From a checkpoint of a small transformer trained on Wikipedia.
Size: 17 layers, width 128, 4 heads of 32, MLP 1024 GELU, vocabulary 8192.
Architecture: LayerNorm before each block, rotary positions, biases, attention and MLP in parallel.
Training: a variant of Adam for these matrices, 260M tokens, 7944 steps.
Each number is 128 + 24 x the weight over the matrix's rms, rounded and kept within 0 to 255. Layers, rows and columns count from 0. Numbers have three digits each.

# layer 10 MLP up, 1024x128, rms 0.0576, rows 825-879, columns 0-127
126127127130132127128127132126132130127129130129127127131127125128127129130128132130126128129129128124127127123128128128124128128127126129129125125130128127130127129130131128125129125127126129128127127129126128127128125126126126130126125128132125128129132128126129129129130133126124127131124123127137126126129128126126128128130132125130126128129130125127126127126126129127125131126125
132132129127128130127130128131128128129130127133130126127126129129130129130129131129128128130128130130130127131129128131127129132128131130129131132131129129129131128129130130132129129133130130134131129131126127130129129129131131128128128128128128131128128128129131131128128129130131131128132130132129127129130128130126135130128126127129128132128131128131131129130129131128130128128132
127126128127129127126128127126125127127126127125125125128125127127126127127126126127126126127126125128126126127127125127126125127128127128127126126127124126126125127126127127126125126127126127125126125125124126126126124127125126126126126127127127124126126127125127127126126130126127126126126126125123125126127126127126126127128126126127125125126126126125127126126126125126125125125125
127127127128128130128128126131128129130128127127129130127128131127129129130129130127128127127126130128126127129130126129129130127129129128127131128129127129127128129126127128131125130128128126128129128125128128126128129128130126129130126130127131127128129130126127129128127126129129126128127129129126127128127128127128129129129127128130126129128128130129129126128129129129129127129128
126125129133129131130127125130130128128129129122128133129135131127128129125127126128129129128126126128129129128128128127131130127128126127125131127126130130128127129130125128127126128124128125122125129125130130127132129127128126130128127130128131125128128136127127126130126127127127125129125132128124130128125128126128126125128129131128133125129127129130127125130131128130131129131127
127130130134130132132128129127133130128128131125130133132134130129128130129128128130129129129128129130129133127129131127130131129129126128129130127128133130131129131131127130127129130124128128126126130126133131130131129129129126129130129131130132128129131134128127128131129129130128125130126128130131131129127129127132127130130131131129133127130130131130128128129131130131128132132127
116255100106131129121116106047156153095193255113189135180150124120177137137213095170104151211044129054095109158109125080231105140104157171153140100202141131149079192083177094093122158183156089137128148146154028133144035165120181135213114045201130130110106100108107120129212050105102101065175073159158130148058055162132109172060092082205073118255113202200093045067195038035080000161062
126125126127125129126126125127124125128124125123128127126125130128128126127126127125126127126126126127126127128127126127128128126126127127125128127126126128125124127126125126127124128127124125124125127125127125126127126127128125126127127127123129126126126129124126126125127124126127126126125127126121127127125127126125126127125125126127127124127126127127127127126128127127126126127130
127130129131131128131130131125130129126128131130129128133128127131127131129128130130128129130130129129130132126129131130128127130129127131130127128129131129131130129129130129127130129127128128126127129130129129131130128128127128127129127128131130128128131131129128129130130129126126128130126125127130130126130129129127128128129130127129129127131129126129129129128127130129126133129127
126126127132130129127126129124132128127126128123128128130131128128127129129128128129126127127127127122123128123128127126126126127127125128128124123126126127127124130127127127124126125123125126122125126124125126124129125126126123130128127129129126126128130130123123126128129128126124123130122126124131125125127127124127125127127132125129127125128127127127126125124128127127123130128124
125127127129130125128128130123130128125125129127126126132127125128126130129127129128125127129128128125127127121128127126124124126125125129129122124127124126128126128126129126124127125126124127127125127127124126126127124125124125127127124126130126127127129127125124128127127128124124124130123122125129126124129128126125127127128130123127124125128126125125127126123124128126124131127122
128130130129127131132131128128129128129127131128130131130128132130128130129127127127130130130128131131130131129131128130131129128129129130127130130128129129131130130126127128130127129127128127127128130126132129129129131131131128126132128130126135127129129130130125130128126127128131127128129128129126131129128129128131129131128127130128131128130129131129131128129129129131130128132127
126128128127128129129129124130124126130129130123128131126128131127129126126127129126129129127126125131128126129128126129131131127127128127123131127127125129128127128128125128130125129127126127127125129126130128127128129129129128129128126128125131126127125131127128127127126127127128128126129130128123129128126128128130126126127126130126129126127128129128128126129129127129132126129128
127127129130129130128126128129129131127129128125126130128131129128128127128127128128127127128127126129126128127128128127129129128128126128127129126127129128127126128129127130128127128127128128126125128126128129127130127127126125130126127130129128127128130133126130128130127129129126125129125128129128128128127128128128127128129130128129128127128129128128127126127129128127128128128128
126127128128130127128129127131130130130128129126126130129131129128129129131129130128128129127127127131127126130131126130130128128129129127129127126129129128129127129128128128128128127129128129127128127125127128126130127129126126131129126129129129127130130131127127129129128130129129126129127129128129126129129130128128129129130127129130128127127129130130128126127128129128129127127126
181074147178121090178119193203194146229108094137064196176129233094071127055169118098168139177062159092061116099153051161134143108137124105164033117115126136116190196157046126255132141129116057114175146161106250102166108148123106066085086055244103130126072096062138121129076061084098103142177196134161128132106038175168149185214141097064072085144125127159139108034170115123076112071193
120112069011123167191176219226119057174082201198155114108184216158210206132085099100072197118087122157107061141219060187181131140070088209140197115186120070101137016106203083176172195151010210125151055097101051062121002182160074109194144179255156188079132124097111176091081135102091103131124187139120065094155174080118165108095127073119126188119079135098070142086139111120154110111112
130128126122127126126132124131125127131126127133126126124125130127129128129129129125128128126127129130128124133128125128129127127127130128128128129131125126127129128125126126132127129133129128131132127126126125127125129129129131127129128126124127128127126123128126130126126128128132131125132128130123127129129127130131130130130123128127125130126126129129131128127127129127130123125129
130129129128129128127128129127126127128126127131129126128124128129128130128128128129126128129129129130130128129127129129129127129128128130130125128129129128130128127129130127128129129130127130131128128131127128129128127129129128128129129127128128132127128127130131129131129129127128129127128126128129128128130129129127130129127128126128128128128129127128127131128127128128126129128130
131130127119126123125132129130120125128128127136126124124119122127127127129128128128127129128129127131131122132127130127126124130132129129131126132131130126127132122129132126132132129134130133136130129137124128131126128127130133124125131122128125129127125122134135129125130133128133135126134128128128125130130127132126132127129124127126125130123125126127131130128125126124130124124132
196133073178112085051125140222097082191194095093141092193175094107045147176134190098150133087117184117150090152181075115176041114087122188086109184122132195182089077175160165110062164063214098162045163164114181090139082111096185111054074130121136186150101072135168086142081095143154255154191116134136140058127073131162136138066143061111129185148106161210171153102216039074116105120137
127125127122123128126130121131121124130124126123128128120122131127126124124124122123128128125125124130126125132127124127130129126129128126122130128126126126125126127125121124130124128129126123126125128125131127127127131129131128123129128125119132125124123127128126125124124124124131130124128130128117130129124127128129125126126120129124128126124123128127130126128128126128132121128130
128128130129130131131132126129128127130130131129132131129131132129129128127129129128132131128128128132132129130130128129133132129131129129125133129130131130130131132131126131130128130128129126125129131129133130131131130131132131128130131129127134129129127134130129128130129130128131132129129132128126131129127130129134128129128128134129133129129129131129130128131132129131133130132128
128129127127127128126126129128127129130127127131128127126125126128129127129129127129126127129129128127127126129127128127128126127128129126130126127129128127128128125129130126128129129131131130133130128130128129127127130127129128129126130127129126130126127122130129128130130129129129130128130126130133128131128129128130128129130129127126127132126128128127128129128127127127130126126131
122136119161219149000143118081188197133218107013153079122181087141133213225084128105135114109109226151061151120141002104127068181045213117088053209250138018219135158183066233091156158134095178101141113108117094106116068097082159085076043058111113103124084141103087203094228154216178150127058151152116120045196070201237195131069165113036164226155050140188102066133105100000142151126083
127127126128130125128127127126130128128124127125127126128127126127125128128126131127127127125126128125126129125127128126126126127126125128129125126128128127128126129127127127125127126126124126125126127125126125126129125127126125126128124126127127128129129128124125128127127129125126124128125124127128126125127128126125127128128127124129127124128127128128127127125127129127125129127125
129129130130129130130129127130127127127127128130132129126127130130126130126127128128130130128129129130134132130126132130131132129129126129127130130129133130131129130130129128129128131130129127130127131129132130131130131130132131126130129128127131129128127130130130128131127128127130130127128129130127133129129129129129129128126126130128130130130129127129130131132131129130130130131131
128127126129127127126127130126130128126128125127125126129128126127128129128128127129125126128128128124125127123126127124124127127126125129128127126126126127126126127126129128126127125126126127128126125126124125128126123125126126128127126128130122128128130129124127127126127128127124125129125126128131126126127126126125130126127130124129123128128128128126127126126127128126124129127126
142142182097064114216137204151162147080177227101145155165098109164162166173255087032035186156182155080173043036011135198125153200206090193138076148130126172154131077084145149186094080191119110126129100077073025136168148041091149169093121190183080148082101130101167158056184101171024109063130069122129096132073173148110152141157193182134050101139135078100038156169101102203024160051151
108070044138184132107032112103175124162066011146219163179171124130162255149208065064125009096104167139152148056181094080035154098000086051217056123145066181215161110083217079167207161069083160129152123182058097063132131173156185141111029084155048112118101114152181091123223048255159121079140155149184130192147164074105212154109141060136103255114205058070145136078209077132131149201072
129131127125127125128130129127128128127126127129126125132128127128126130128129130126127127128128130128125129126129126127127124126126128129128126129127123127128129130123126128128127128129127127124128126126126126127126128129126128125129126128128128125128129125126123129124126126127128126127128124126124126126130127128127129129129127125128123126129127128127128127125125129127126128127123
170152142091100122119149140076177141141164208071115114074113071077175108173178147135081136211199107102078117125112213128167111120152205197146127206133120051121145098106143093103064128138115165174132089163129075114142154090104088166071141068132035176000174164135087109191109087114060156171121141084076133161061113164153108187124113166153122099161090091101107063160124135144141115131074
128128128129126130125126128128126126129128125125126127128131128125130127128129126127126127128127125127125125128127127125127126128128129127127128127128125128125126126128127128127127129127128126126129128127126125127127126125129127129127128128127124126127127129126128125127129126129127128127126130127124126128126126126126127127126129128127128126127130127127126126128129126127128126127127
127127128133128130130126129130127129129128128125129131128130130127129129128127128128129127128128126129128128128128129129130131128129126126125132128127131130128127127130129129129127130125128127126127129126132130128130127127129127129128129129128130126129129132128131128128129128130127127129125131128126130129126128126127126127129128130130133125129128130129127127130131127129128128129130
125125127132131128128127131124130128127127129126128128132130129129128129129128130129127127127128127125127128123127127126127126126127126129128126124127126128127125129128129128124128127125126128126126126126125127126129124126126127129127127128130126126128128130124125127129130129126125126129124124125129126125127128126127126127127131126129126127129128126127126127126127127128125130127126
053254080068110019136074149137194082098121202213106139175152196130165058083130103112165091211204171103091176155080142141061149161177209143255050112066100092138120088135173154131180146149168149159128069100127069140120120079070193255050161139167176139135123166189136149156158048210172188052125106006196121000158133143094049086067134060061165131125169016157135000127203110134094089025064
127127128129131127129128130125131128126127129128129129132129127130127130127127129130128129129129128126129129123128130127126126128127125130128125128127128129130127129128130128127129126126126127125126127129126128128130125127127126127128127127130129127129129130126126128128129129126126126129126126125130128126129128126126129127126130127127128125129126127127128127126127128127126133129125
128132130128130127131130129127130128128129130130131130131130128130128129128129129130130130131129130131133129128128130128130128129129128129129128129129129129131131130129130129130130129129130129130128130131129130131129129130129130128130129128130131129129127129131127129130129129129130130128131128127131131129130130130131130128127129130126127129129129127128130130129128128129130131130128
130130128127127127129128129128128128129126126127126127129130128128127129129129129127129128129128132129128130128127129127127126127127128130129126130128126129129128127124127126129128130130129128129129127127126126127126128129127128126130127128128128128128128126127125130126125126129129126127129125128124126128130127129126129129128126126127125128129129128127129128128127128127127127129126
130128129129131127126125132126128129126128127132127126130125124128127129128128129130125128129129127128129129127125132127124127130128126129131125128130130128128126126131132128125131127129129130129129128132125128128128124126127129127126129128132125130129130126129132129129131131129125128128127126125128125127130126128124128128127129126128127127128129124127126130129128127125123130125129
130128128128130127126126130128128128129129127132127126129128127128130129129130130129126127129129128128128127129127128128127126128127129130130126128131127127128127128130131127128130129131130130131130127130125128127130126127127129129127129128130124131128128127129131129129129131129128129128130128128127125128130128128126130128128129126129127129128131128127127129129128128127126128126129
174164191185147175000103144069189194146105115159170182115141139140181155158192065145076024142168117092243110083040141114129075055133211177223123166154114077203123091181101148150110161117138105128065110160042060120095113157064223162132087138181089073114169081120120109037038178167106184124131136109171087200060123092117181174100127120131162163128144095137103134082151111180145152078152
127129128133131131131128128127133131128128130127131131131132131129128130129129128131130128128128131127128133127130130129130131128129126128128130128127132130130129133129127129129127128124126126125128128125133129129131128129130125129131128131129131129130131135127126128130128129129128124130125129130134130128127130126131129129129131130132131128130130132131129128128130130131126133132127
126126128130131128130129128125130127128126130126131130130129130130127128128128129128129130127127129126128130125130129128129128128129126128128126126128131129129128131130127128127128127125126125124126128127130129127131128130129126128129127127128131128129128132127125127129129129126128126130126126126130129127127130126129127129127129129129130126129127129128129127126128129130127133131127
108122122116121241000146165103140093143193181137113160219131136124206068101192057110188078163120174101103156133119099134192088071093170196138117086088169090072076122144102099090171090129120165077108190091121047215115070076126255176076044003082114202073114098227177167158148072049182232119132093168138165078108020146132093187098129096077049130255164110255097044129172121081142098173128
132133129126127130128129131130129130130130127134130127129127128130130130131130131129130129131131131131129130132128128131128128129128132130130130132131125130129131129127129128131131131134132130133133130131128127129126132129131132130129129129130128131128129124131129130129129127130131131127133128131128129130133129130128131132129128128128127133130132128131130130130130129130131128129130
128129128132131130131128130127135130128127130129130131131131128130127130130129130130129129129128131127128132127130130129128129129128126129130127127130131128131130131130128129127130127126128127126128129126131130128130129129128127130130127130131130130130132131128127130131130131128128126131127127129133129128128130126129128131130132128130131129131131130131129128128128131131128133131126
130161068011028187106055221028116232045171170092230060151209122057086124143154149143143142146226177192154121123066072126117083121000088132095130072095115113077157167152228147089218088103108249196125152146123061090105139152200113132047086113088155154077185103134069143183225041246218202144128055053161112140154143197109173116160131053140088132148164154142046076084086047105144156082152
127126128128128130127127125127128124128127127127130128129131128127127126125128126127128128127126127127128130129128129126128129128130126128125128128129130128127128130130125128128127128126127123124128129127129129129130128128130127126128128128128129127127127132128127125128128128128129129128127130125122128128125127125127127126126127130128130127128128128128128127130129128129129130129127
127128128128129128128129128126128128128126128128129129131128128128128129128128128129127127129128128127127128126128128128128127127127126129127127127126127127127127130127128128128126127125125125124126127127127127127129126128127126127128127128127129127127129131126127127128128127127127125128126127125126127126127128127128127128128129127129127126128127129127129127127127127128125131129126
129129128129126130129129129128129128127128127127129128129129128129128129129129129128130128129130129127128129127127128127127129128127128129128130128128128129128128128128127128128128129127128127128128130127129127130127128127130128128129127128129128128127130129127127128128128127128127127128126129130129129128128128127127129130127129127128129128129129129129129127128129129129129130129128
130134127132125124124105129117138134123122114139132124135134117115127130129126116132120122127127139112120134126119135114120122118116117113135113119128142126120116131122123131128122119124127116132134118125131117117124127136112116139123127139133107137136136122116121127134121117130116113132113123124149129126126129117128122133133129122134121142130125137118117135135132133125101138121109
102178185123189115108119151174170222083175223183091111180116187167192228110224144174126116129056166117051122122046120111096045165148206131167127025095128079114147134121104178184142155198159094078156150130092083185086103118075140062112122114089048194182129105154195145230125161070111030119111081118153151081057077117095087112118132099153151146250129064156104136183084093000118105164142
125127128135131131130124128124136132127128129119128130133136130128128127127128127129128127128127130125124132122130126127129130127126125127129125122125129128128124135127124130124126126121125124121125125120132128124130126128124121131131125134130128127131132136122122127129126126129124119133120126127135128127126129123131127128130134127133128124131132130127124126127128130130123131131121
129130129127129127129129128127130128129128128128127127127130128128128129129128130129129129129128132129132129129127128130127127129127128129129127128129126129131130128128129128127130129131127130131131129128127128128127128129127130127130127127128128131128128126129127130127128127129129128128131127129130128128130129128129130130128127128126128128130130127130129129129128129129129128129127
# layer 10 MLP down (transposed), 1024x128, rms 0.0513, rows 825-878, columns 0-127
127129127126126127128127125128125127127128128127126127126133128127127128128127127128127128128128127127128126130129128128128128126129130125127129130127129129128129128127127129130129128131127126128129127130129126127127129129129128127129128128125126128129127126128129128128126126127129129127130129127124126130129129128126128128126125131129128129127127129127127129128128127126128128128127
127126129130129128129129128128129129129126128126129129131130127127127128127129127130128128127128127128128128127129128127128129128129128130128126126126128127128126126127128127127129129125130127127127130128128132127127126128127128129129128128131130128128126128128125127128128129128128129128128127127128130128127128127130126128129131129128128127130128127129128129127128128127127128129129
129129128128128130128128128130128129127129127129128127128129128127127129128128126127129129128127127128128128127127127127128130128128127128128127129129130129128129129127128127128128128128128128128129129128128128129128129127129127127129128128129128129128128127127129129128128127128127129126129128128128128127128129129129128128127128127128129129127128129128128129128127129128129127128130
128129129128127126128129128127129129127129127126128127130127126128128127126130126128128130128128128129129129127128130128128127128128126129129126127127130127128126126128130129127129127126128128128127128129127127129126127128127130127128129128128129127128128128128127128129128129129126128128128129128131129129127129128130127128128130128128128127128130127126128128128128128129127129128128
129129127125126128128128129126129128126128128130127127128125127130129125129127127127129128128128130129127129129127128130128125129125127128130127128130130127127128127128128129128129127128127130129129127128129125129127128127128129127126129129126127127128129124128130129128128127129127128127128127127131128128128128128129128127129128128129126128126128127127128129127127128128128129126127
128128127125126127128127128129127127127129128129128128125128127128129127129128129127128128129126128128127127128127128129127126127127128126128129129129129128128128128129128128128127126130127128129129126128128125128128128127127128127127128128126127128128128126129130128128128126128128128130129128126127127129128127129126128126127126129128127128126128128127129127128128127128128128126126
109051114089088121141106070050067099107016156126239069089216076108139125137085188102093146109164176112161071023087123166064207113162094115123099175154255099087117081113167132112109159173121156228022165126173171042104212074147203156100105163255051182136110228161153137214175161160119168134144135114186120177167078085115175208055148064098102064056137089190194134104103064135136119077133
128127129129128127128128129128129130128129128129128128129129126128128127128130128129128128128129129128129129128128130128128128129129127129129127128129129128129127128128129128127129127128128128129129128129128128128127127128127129128128128127130129128128128127128129129128129130129128129128129129128129129128127128128130128129129128130127129128128129127127129128129129128129128128129129
128128127127127128129127128131127128129130128130128129125132127127130129129129130128129128128127129128129127128129128128128129128129129126129130128128127129129128129129129127129129128130129127129129128127128129127129127129128128130128130128128127130130127125129130128127128127128130129127131129128127126130129129130127129128128127131129129128127129130128128129127130128128130126128128
128129128125125127129128127129126129127129128129127126125127127128127127129128128127128129127129127128129127129128128129127128127127128126129128131128128130128129127128128128128129127130127126128129126131129124128127129128128129127128128128126127128129128126128130129128127127128128129126129128129126129129129129130127129129127126129128128128128128128126128129129128126128128128127127
127128127126126128128127128129125128128129126129127127125130127127128129128129128127128128127127127128129125129129127127127129127127129124128129129127127129129128128128128128129129127130128127128129128129129127127127128129128128128129129128126126129130127125128130128127128127127128128126131129128126125130128129129126127128127126131128129128128127128127126129128129127128129126128127
128127127128128127127127129130128129128129126127127127126126126128128127127131128127129129128126128129128126127128128127128127128125126128129128126127129127128127128127131126126128126125130128128128127126125127128128125127127128129128127128127129128128127129127129127128128129129125127129129130127130126128126128129127126126127129129127126127127129126127126127127127129129129127128128
129129127129127127127128130126129128127129127129127128131126128129128127128128126128128127129128130128126129128128130127127127129127127128130127127129131127128127127128129128127128126127127131128128129128128127129128126127128128127127128128129128127127129127128129128129129130129127127129127128128131129128127129127129128127128129126128126129127129127127128127127127129129128130128129
128129128126127128128127127127127127126127128128127126128127127127128127128127126126128128128127128127127128129128127128127127127127127126128127128129131128128128128127126128128126127129126127128129127130128125129127128127128128127128129127127126126126128125128128128127128127128128128128128127127128128128127128127128128127127126126127128127127127129126128128128127128127128128127127
128130129128128129128128128128127128127129127127128127128124129129127128128128125128129129129128129127128129128128129128128128128127127128130128129129130129127129127128128129128129127128128129128129129130128126130126129127130130127128129129128127127127128129127130128130128127130125127127128128129129131128127128127129129128127127125127128129129128128127126129130126128129128129128130
063083085111085060112116104084183176019121117116162054056104044135085122153112135080181118136124104086174104062156128064075155049141135101096137116152162152081117112110176118149124144116203182145156156127224056145074127169142144137119112102061130127182106223155161136072142195187079099148110097094034133119148194229102096149145157201055144114133182142123140240146110130159162173113116
090169142127092148074143068123106126123049128170078169088113085160118112225163156028138136113140154054217116071203255041149050005117140129009059188103024230178053090191156122138104050185193108211235231130187143084154093093194062209131082135062086167155131228175081108194207152147138142205135165120035030142150092177032109184128114245119058104115001230073085211124087142003179097164126
128128129131129130126129128128130129130128128124129129132126129128127129126129127130128129128128128128129129125128130126129129129127126130129128127126129128129127127127130128126129129124129130127127130128127130129128128127128129128128128130130129127127126134127127126130128128129125125127129128128129130127127128126127127128127132126128129128130129126128126127129127128129127129131129
127127128129129128128128129129129129129129128129127129128133126127127130128129129128128127128129128128128128128128128127127129128129129127128129129128127128128129129128127128128128128129128128128128129127129131127128128129129127128128127126129127129128127128129128128126128128128130129127129128128127128127129127128128128128128128131129129128129127128130130128129128128128128126128129
128126128132132132128128127128130128129126128124130129131132129129127130127128128129129126129129126126127130125128127126128133128129129129127129127127125130130126131127126129128126132128130126126127131125128132127128128129127126128130126129131129128128128131127123126128127126127128125127127127128130127126128128124128127127128130127128130128133128130130126129130128131129128129131130
122068165162150080147085175082087122102086098117075192124035088121112061049211203129096154186139111073135130108086140120137194188210122137161095098137152143124175151101045152073168097201101175216193177099186055167119148192164090157104185050078097095131113186082052090151126166191131037111142111122103086132095098108025012141143152142178155139135149076000179136149130200133105215175110
128128128132129128127127130127131128129129126127128128134126127129128127128130128129129128128129130129127131126128130128129128130125126129130127127127131128128128127128131128126128127125129131128128131126127130129127125127127127129127127129131129127127128131127127127128129129131125126129128128127133128126126129127129128126129133126128127128129131128128129128128126130129129130129130
129128126129127129128128130128130128127130128128127128130126129129129127129128128128128126128128129130127129127127129129127127128126127128130128128129129127129127127128130127128129127126130131130128129125127127127128127127126127128127128129128127128128130126127129129129128126129127127128127128128131128128128127128127129127129130126129126129126130127128129128127127129129129130127129
127129129129129126128128127127128128128126129126128129128130129128127129128127130128128128128129128128128129129129128127129129128129129127126128129127127128128128130128125130128127129130127129127128128129129129128127129127130128127128127127127127128129128133128127127127127128128128127129128127128127128128128127127127129129128126128128128128130127129128129128130127128129127128129127
137157060142024093119124153029113168148000162104165161062039114146127082113089032144160161116103104182158092200164211144102082073174109108221092055129255132135165079132096064117124160172141087134144131085077119189180121236068168152210182165193116152245098135190049210097154167070101116200059175112154031123105208064062144131064026126135141141156122146098163182177051152161123178109091
127128128127127128128127129129127129127130127128127129128130128127129128128129128130128128128127127129129127128128130128128127127129129127129129130127128129127129127128129128128129127129129128129130128129128127129127127128128129129127129129128128128129126127127130127128129125130127128128130130127127129129128128128127128127127128131129128129128129128127128128128130126127129128128129
128127127129128128128128130127130127129129128128127129130131126127130128129128129129128128127128129130127128127128128129128127129129130129128129127128129127128128128129129127128128128127129129129129129126128130127128127129128127131126129128129129129127127128129127128127129126129129129129130128127131125128129128128128129127131129131129127127126129129130131128127129129128129128128128
128129130127128129130128127128127129127127131129129127128131128128128128128129128128127129128129128128130128129130128130128129128128129127127128128128128129129129127127128128129129129129128126127129128130130128128128129129127128128130130128127130128129128125129127128128128129127129129127129129127125127129129128129129127129129128130128130128129126127128127129128129127129128128128126
099110108133133249110191155099121053000128061132086107182183133076143009138099179193191184161115184170122174174170147144107130079071128061132146207076039134155112156128094104117169163054078245129112118162108173112122108172077194062177152051108215161149156099153105151044107153070157174183092120120141188121145177093032126054147150146117083135110171178166018150111130142136130115120133
158148210140138195115255070172081108109169072120107056023149168135066135172177000075210175084096216228000102017227156113255084162230053101075137126073196203242078173200054055145066125155194024053134181145127190152145171226159078154127044171131126131075123056092063118085165149087107195137147154203085153103109121065000135160122165136102025118131142067170166200139145043178157115119101
128127128129128129128128127131126128129129127126129128125126128127127128127129128128128129127125127128130125127127128127128129127128126128129129126128127128129127126128132126127128127125130127128128127128126128128128126127127129130129129129128129129129126128127129126129129128128126127127129130129128128129128126129128126128125129128127129128127129126129124127127129128129128126128128
051120112157131115156107100159133123095079055116137089185133131205136130120087094158172132093064106176155154070192106107192086136106065082139135098126161159085131149192091085121207142096147129128132110153080103155088072216115075072152100167113179182255179139078177128154165159092181141064119083152198080110200149117049166107127126077053166185069175141148131182095135092133095163087140
129128129128128128129129126127130130127127131128130127129126128130127128127128128128128128127131128128129129129128128129127129128128126129128128129129129128128128128128128129128128129129128129128127128130129128128128129127127129127130129126128128128128130128128128128129129130127129128127128127129128130129129128128130130129130128127128128128129126127129129129130127128129127128128128
128129128127127127128128127127129128127129129130127127129130126130127126128127127127129128130128129127127129128127128130128126128128127128128127128129130127128127129128127129128127128129125128129128127129128125129128129127127128126128128126126128127128129126127128130129129128128129129129128128128130127128127130129130129128129127128129126129126129129127130127128128128128128129128127
129129127126126127128128127129126129126129129129127127126130128128128128129127128127128129127128127129129127129128128129126128127129129126128128130128127129129129128127127128129129126131127127128130127129130126128127130128128128127128128127126127129130128125128130129128127126127128129126130129129126128129130128129127129130127125129127129128128127128127128129128129127128129127127127
197120172094100090092109119158076157181197084017152064095118139145159144156101077144179161060078203214211000043107119079133175071155106092037163127169000116190137143054122139156070112152080065252019085135182093119142095165109107118209052013159146190084192255132070157187155187096179189130205136184193101118206147175139113195139092014115150116088116128175025115121236133130140149157073
128128127128127129129127129130127129128129129129127128126130128128129128129128128127129127126127128128129127129128127129127129127128130126130131129128126129129128128128129127128129127130129128128129128128129128127127128129127128129128129129127128129130129125129129128127128126127128129127129129128126126129128129129127127128128127130128128128128129128128127129127130129129130127127128
129127127129129129129128131129128126128128128128127129126128130128129129128128129126129126127127127129127127128128128128128129128128128127128130127128127128129128128129129127128129126127129129128128128126128130127128127128128128129128128129128129129129129128129129127127128128128128127128128128128126125128129128128127128128128127128128129128128128128129128128127128129130129127128128
129126129129128129128130128130128129128128128128130129127125128128128129127129128129127129127127126129128126127128127127129129128128127129127128127127125128127127128128131127126127128127130128127128128127127129129129127128127129129128130129128130129128126129127128126129129130129127127128129129129128128128128127128129126128127129130128129127128127127129126127129129128128127126129128
129128128128129129129128126129129129128128131129128128127135129128128131129126129128128127129129127127128128129128126128128130128131132128127130130130126130128130131128125129129127130130128127129129129127130129128129131129129128129130129127128128129128128127128128128128128127127133130129129128129129128128130129129128129129129126131130130128128126131130129129130129129127129127129128
128128129129129129129129127129129130128128130128128129129130130129127131128126128129128129128130128128129129128129128128128130128131129129128129130128127130127129129128126129128128130129129129128128129129130130128128130128129129129129129127128129128129128129128127128128129127128130129127129127130128131128130128129129129130129127129129129128129126128129129129129127128128128128129129
194110067100000102197157157164088183115143155063128114124043119151070114141142126110134174092158119111059181132188165091159077121128117097055161116107245056150096125065135144126097110115093172173140123185126183111155190120113058138106193110049219166176050151195057088135171124133123129139100155153133195102164125137184036147067105232161135119182094095012050126210139116117204086127098
128129128125126127129128128128127128127129128128127128126128127128129127128129128127128129128127128129128127128127129129127126127127128127128128129128129128128128126128129128127129126128129128129129126128128126128127127128126128128127129128126128127129128125129130128129128127129127129129129130126127127129128128130127128128128128130128128128127130127126128127127129127128129128127126
128129127128126128128127129129127129127130127128127129126129128128129129129129129129128128127128128129129128129128129128127128128127129126130130130128128129128128127128129128129130127130129129129129128128127127128128128129127129128127127129127127129130129126129130129128128126129127128128130130128129128129128128130126129128128127130127128129128130128127129129128129127128130127128128
109150128094105054214151131156139097107140143157172170126150133093118095099081144157181141119094125125122126160143180134103158184102132145163096163158255127123113142120122106070161125100181153074169066179028138096086065115105088225141122140120126040164170125172113182099122100118158194071108104118164077072146185108140140101106105023172136081069145148184089073104129096134122055096143
128127129129128126128128128128128128129127129127129129129128129128127129127128129129127129126127128129128127126129128128129129128129127130127127126127127127128127128129129128127127129127129129127126128128128131127129127128127129129129128128128129130129126131127126126127128131128128128130128128129128129128128127128129127128128129128128128127129126128130127128128129128127126127129129
127129127126126127128127128129126128127129128128127129126130128128129129128129129128128129128128128129129126128129130129128127127127129125129129129128128129127129127129129129128129128129129128129129127128128126128128127128128129128128129129126127129130127127128131127128128126129127128130130129127128128129128128129126128127127127131128127129128128129127128128128129126127129128127127
143111069119152068123089138091163135100098076127081090205088064180133119172133128156151193091001067124192064110155148070200130039170138074098061038164050160156143206140050193117080108117094157075224099194115117113025171205133088122058154133026117087216108255127112021084191108158083076124078173099101137218043198200085024211201172221150089199078209148106157230220079243137113164123161
128127126128127129128128129128130129126128130126127128128126128129128128128127127128128127126130128129128128127127128128127127127126127128129128128129127127128127126128129127127129128126130130129127128125127127126128127127125129129127129127127128128129128125128128128128128126128128127128127127127131128127128127128127129127129128128127127127127129127128129129127126127128128128127128
128128128128127128129128129130127129127129129128127127126130127128128129128130127127129128128127128128129127128128128129127128127127127126129129128129128128129128127128129128126129127128129128129129128128128127128127128128127127128128128128128128128129128125128129128128128128128128128127129129128129127129127129129129128128127128129128128127127129127127127128128129128129130126128127
127128128128128126128127127128128128128128129129128128128128126128129128127129129129127128127128128129129127127129129129127128128127127127128128127127128127129127127128129128128128128129128127128128126129128128127128127128126129128128129128127129128129128127128128128128128129127128127129129128127128127129128128127129128127128128130128127128128127127129127129127130127128127127129127
129126129117130133133140128126128125127125135124119130116119133129123131122125133122123139126125119133124123128133124137132128129135136137119137134124115127128135128135120128124133129121126131130125127130127129134138130131129123122132131125122130123128125126136130125128124130129137135129131136133119120126132127131121130135125128134130129117131130125133137127128120123126135126131129
139101128123095178114124118153086173126128093150189117140012137127107095139154139187182124048143159139013061139160149085157113063177172144106108160216255162176148169105164067103111149090151098134179138102092111119096141155170130191125139102105193038146137085204104124111113102154110100251105128157070049144066108157068085176083051155160140109026182080123161171103073095172102141140204
129130129124126127130129128129125127128128128131127127124125128128128128129129128127127130129128128129129125132128130130128125127128128127128129130130131129126130125130129128130130125129128127130131125133128123129128130128130130126128130129126127128128128124129132131130128129130127131128129130128123131129129127131127129129127125129127128130126127127126129128128127127129129128126127